{
  "hidden_size": 96,
  "num_attention_heads": 3,
  "head_dim": 32,
  "norm_eps": 1e-06,
  "positions": "learned",
  "parallel_block": false,
  "optimizer": "muon",
  "weight_decay": 0.032,
  "decay_fraction": 0.747,
  "decay_shape": "linear",
  "max_seq_len": 512,
  "max_steps": 4419
}
Each number is 500 + 25 x the weight over the matrix's rms, rounded and kept within 0 to 999. Layers, rows and columns count from 0. Numbers have three digits each.

# layer 3 MLP up, 320x96, rms 0.254, rows 106-120, columns 0-95
477465559478480493531546500491522546521523495504533509516531583501512487494478497505492499488469469504440509511540481486475523506514516514519479499548494486476474498479507527505455553490539471499470531463479483522507482463494481514486505509487521488495488495511488479487473478543521489455
542498467492520522475526470481455530500482534504476547493454473487528527502494469499440530483520489493492447477492523518487517526526508508515507476484506474500492503475506501520479462525490537445509493578522429508531507523519477529506495508485492498508491540499507507507478515469501541497
489538477466521494492502542573492484505500523534488476508445477468552533467528484520530473512483500514494500480531480553475512542522524502477518466480504470478512493529498482561508500516508501472516481493503465537518486503491527509510474485479514467517492509522549509502503492464507480499
514516509503529494525527478487549472478496479516470501522519520528495493469497489492508441520491525484525506486476452518512503503481520472506479577463479475478532507444493489494508532479505498498501476473514518496468506470503488516493502514493515500525490508500483496480541481532532505516
509487505545498512462515528501465482537530494498463490459507508507435460531486490502522481507498500474514460511512503453489497487521500491480520512485539478500508513474500495535485504498516512511497520481507506549511533492484510505515547555527478503461483519529476463444507494493491490499
457496515463492533511493476486489507511577526452518509522474506549525472489469485490501493492474480508489464484457532519467534438480454539478502501541485488508495502545513496508495516454506486514492508520491480499506534484545535497527557479491468456472474502495533484488498472507520505500
487495497497529487530510467482486510476507498589489487562538472458460512527494485500494485524538493511471538493501466474484499519534552474483515482520509491469486497475533490562506489517512469479467443549497501516545524454466512499515500486496496490522493494496520549431504447469534518472
547494504516547496506445501553473445511544550467513478485481467494514498523480470488510512505485514497496515483504511489497473479523511484507493526493528559515523496494509489487503506492501535516529472519454522519508511505474487525468468501495518509501544460475499509488506505496509469498
513478500481504545548504500505523533486468470516555539500537512512534484501511518561465528510476523482486494512468489507515511500525509482545513484523487513510514531487469485464496490468524482494438475490505502484434470514519475509426480546531487461497474503482487508505493492516520463542
455500510529581460503467516514460505476523426542577559481563516518525515529464501479520507448484518464434510518469531485486516490494512525518434484522444507485498544475516478496471517547458453478526459499489466461496480460476524568540503457489536498483487520515482508508501505508514509517
485487462507480492507518505515504540463461493495490486483484486505556503486525517544500525513527483493504496472486505522517529492500496474477505496494536515494519527470471514470486517506544501489526542532502458496524512500467493488491500519515473511503485535501451489502517486531481488497
512500512477491474507503477509497517547496506538482507524517420518476550467477511461535467508487482524531451451500483493499495475505499498478520476475506486534474500543536488509484494536461502501507510523481482505516499539513493555488479479489533506509489505529518504500560537493481481482
514487512498476456540508523474509532529492526490488469460451501527481517506485508490480499495511483520526490517497502460456502523503460514474553511486550512493503495524492509518439536495504489507526570518496445504457525509555500522466536526465523544522485533503474507499499524472461461456
520471494547567502509523506470483523434486485524460511481476538526517519453531489489501509498481509505463430511512503507481485543540492516502483454457474487499490522525490499490471524488522535496491466521514514525507497515488477498499559472488483520509515556484482488523485534456491516493
481518509486509534493486523517527531526536548509483519529515487513484500505533495488514508496517499514510466516484513472479493492527458452504502476500490539502508495508503492485495516518481526462495479496485470488536493505505502506500494499495484524508497475486517483480492494480443492465
# layer 3 MLP down (transposed), 320x96, rms 0.122, rows 106-119, columns 0-95
515492438515521512512514510493507524535479535528525452457499490498489478484492490524488478478483505465460514471468533502529526481500507489543576495521467470531472486499489484493511480473441512524488491554493476499501503527486513487496478481531501543491475509516516488483500534485508513546
497471490563469521539520502572540477475464524525520477471530514489481487471511489476508502504528489516523548534506512498455456493496513457471522522507518500525511521472482519518465475463461505531498439473528532520498483516500487504513494438472537484491543468520481472527518490533512498446
521503492496541501468514480520493485522514503568472482531536464534511475485505499493480528505520471485473501496502507517487522464506496526515485479494452525499488494507500497522495476505514494508460430527483506536463507541511466476511485496479508524516499469493508522480556495488520491516
482493516523514508507487511500457482486460513509503512506482515466498524489523518528473526487516514502495494484515519527480477507527527486497512449500513499476471485489467494544524466521493533519496515527507528496522481519496488486505466507522486490514501480519485480513455495478474515510
482523518486493524472474499531498525515517502520507540470505498508436462518542486475537490529478484493495494490518475499514458516488503511505521499494486450500460514479471505496488483506467546522544512496493451494424526556510492469506503497532526481498516519504465518490512541479510532499
502487455455509508498497534440480540493481460483504481520485499531506451521452493495461471560486541485516465544491473514470491516507477496466434484512493504496477496531467524517507495517484483500553502490565476501486522500508494519535506496491562510508476545490509471479555508505546522546
484487494536493466497506513532495540507524498487509474548479485480518549504571544502501484483496491492521498541464532504474485445482529503504464466493504494522462471473489517458481490525446528514527514494521489501527506511449502507520501483525492532473479484518485503540519494553425494499
508532492509558485483476493487517480512533507538538507479490517501569512479472508466485485493513526481478509492474501497503502518529526467487526498499492502476496484514491516495505493502494479541449486506482468529508516494500501537488493530491504482487506487484464437480534530477544495530
529488518501493517481505485516533442501501538518510500398447540498509473534437477500508509481513511494505546505472518517465514512498519519542523520485465486476426496482468487532502536516464513502524505497482505521527510521490485519465480505514490507505485509499536483516534517493484485498
517555454492463509505522539466559504509515512473455461523441467474507529524449478557492493501535478490522483485532489483482524430445500539455525518471541541506483542581547536446481480516522536490498477555522548508459513533487538483485489503461495527477513465519514498508498464458487474479
504502521480519520483501513510499516488467531502535504484496499467494488506518520482509497518533488490537489516494515514488495510511467504476474527498542461487460519502501530532495482482499506522499499516535480478551529486492517488526486489506472524499473509490495441471482488506482446491
561551543504477502530529486502491474497491505510491508528492498523501485491523504557469494525500534473493518479504528508420454492504515473548481496526485490500466521510511486517531462491497500480439454527520501508494466456534515461500522474470492512535505494535503506503454505451515536481
462478510505530524502521493485486519444467466496558508516483541481491491504467480477453588488472490481554492539519537527480499458542517514518464452533503491499507506488459505513513475494550493535506491499465506497515468469510532471532453476483542528517500501480495489535528506499532490475
490541490527513462467521559464515513491501493502502488462503522512482480458486521509507484478505461516520475482517508488547486486458479545517531515510516522474496498524499522556478500492473503528540502497542504477474525481478494536527509436444458471501541470515512477471515543466491561486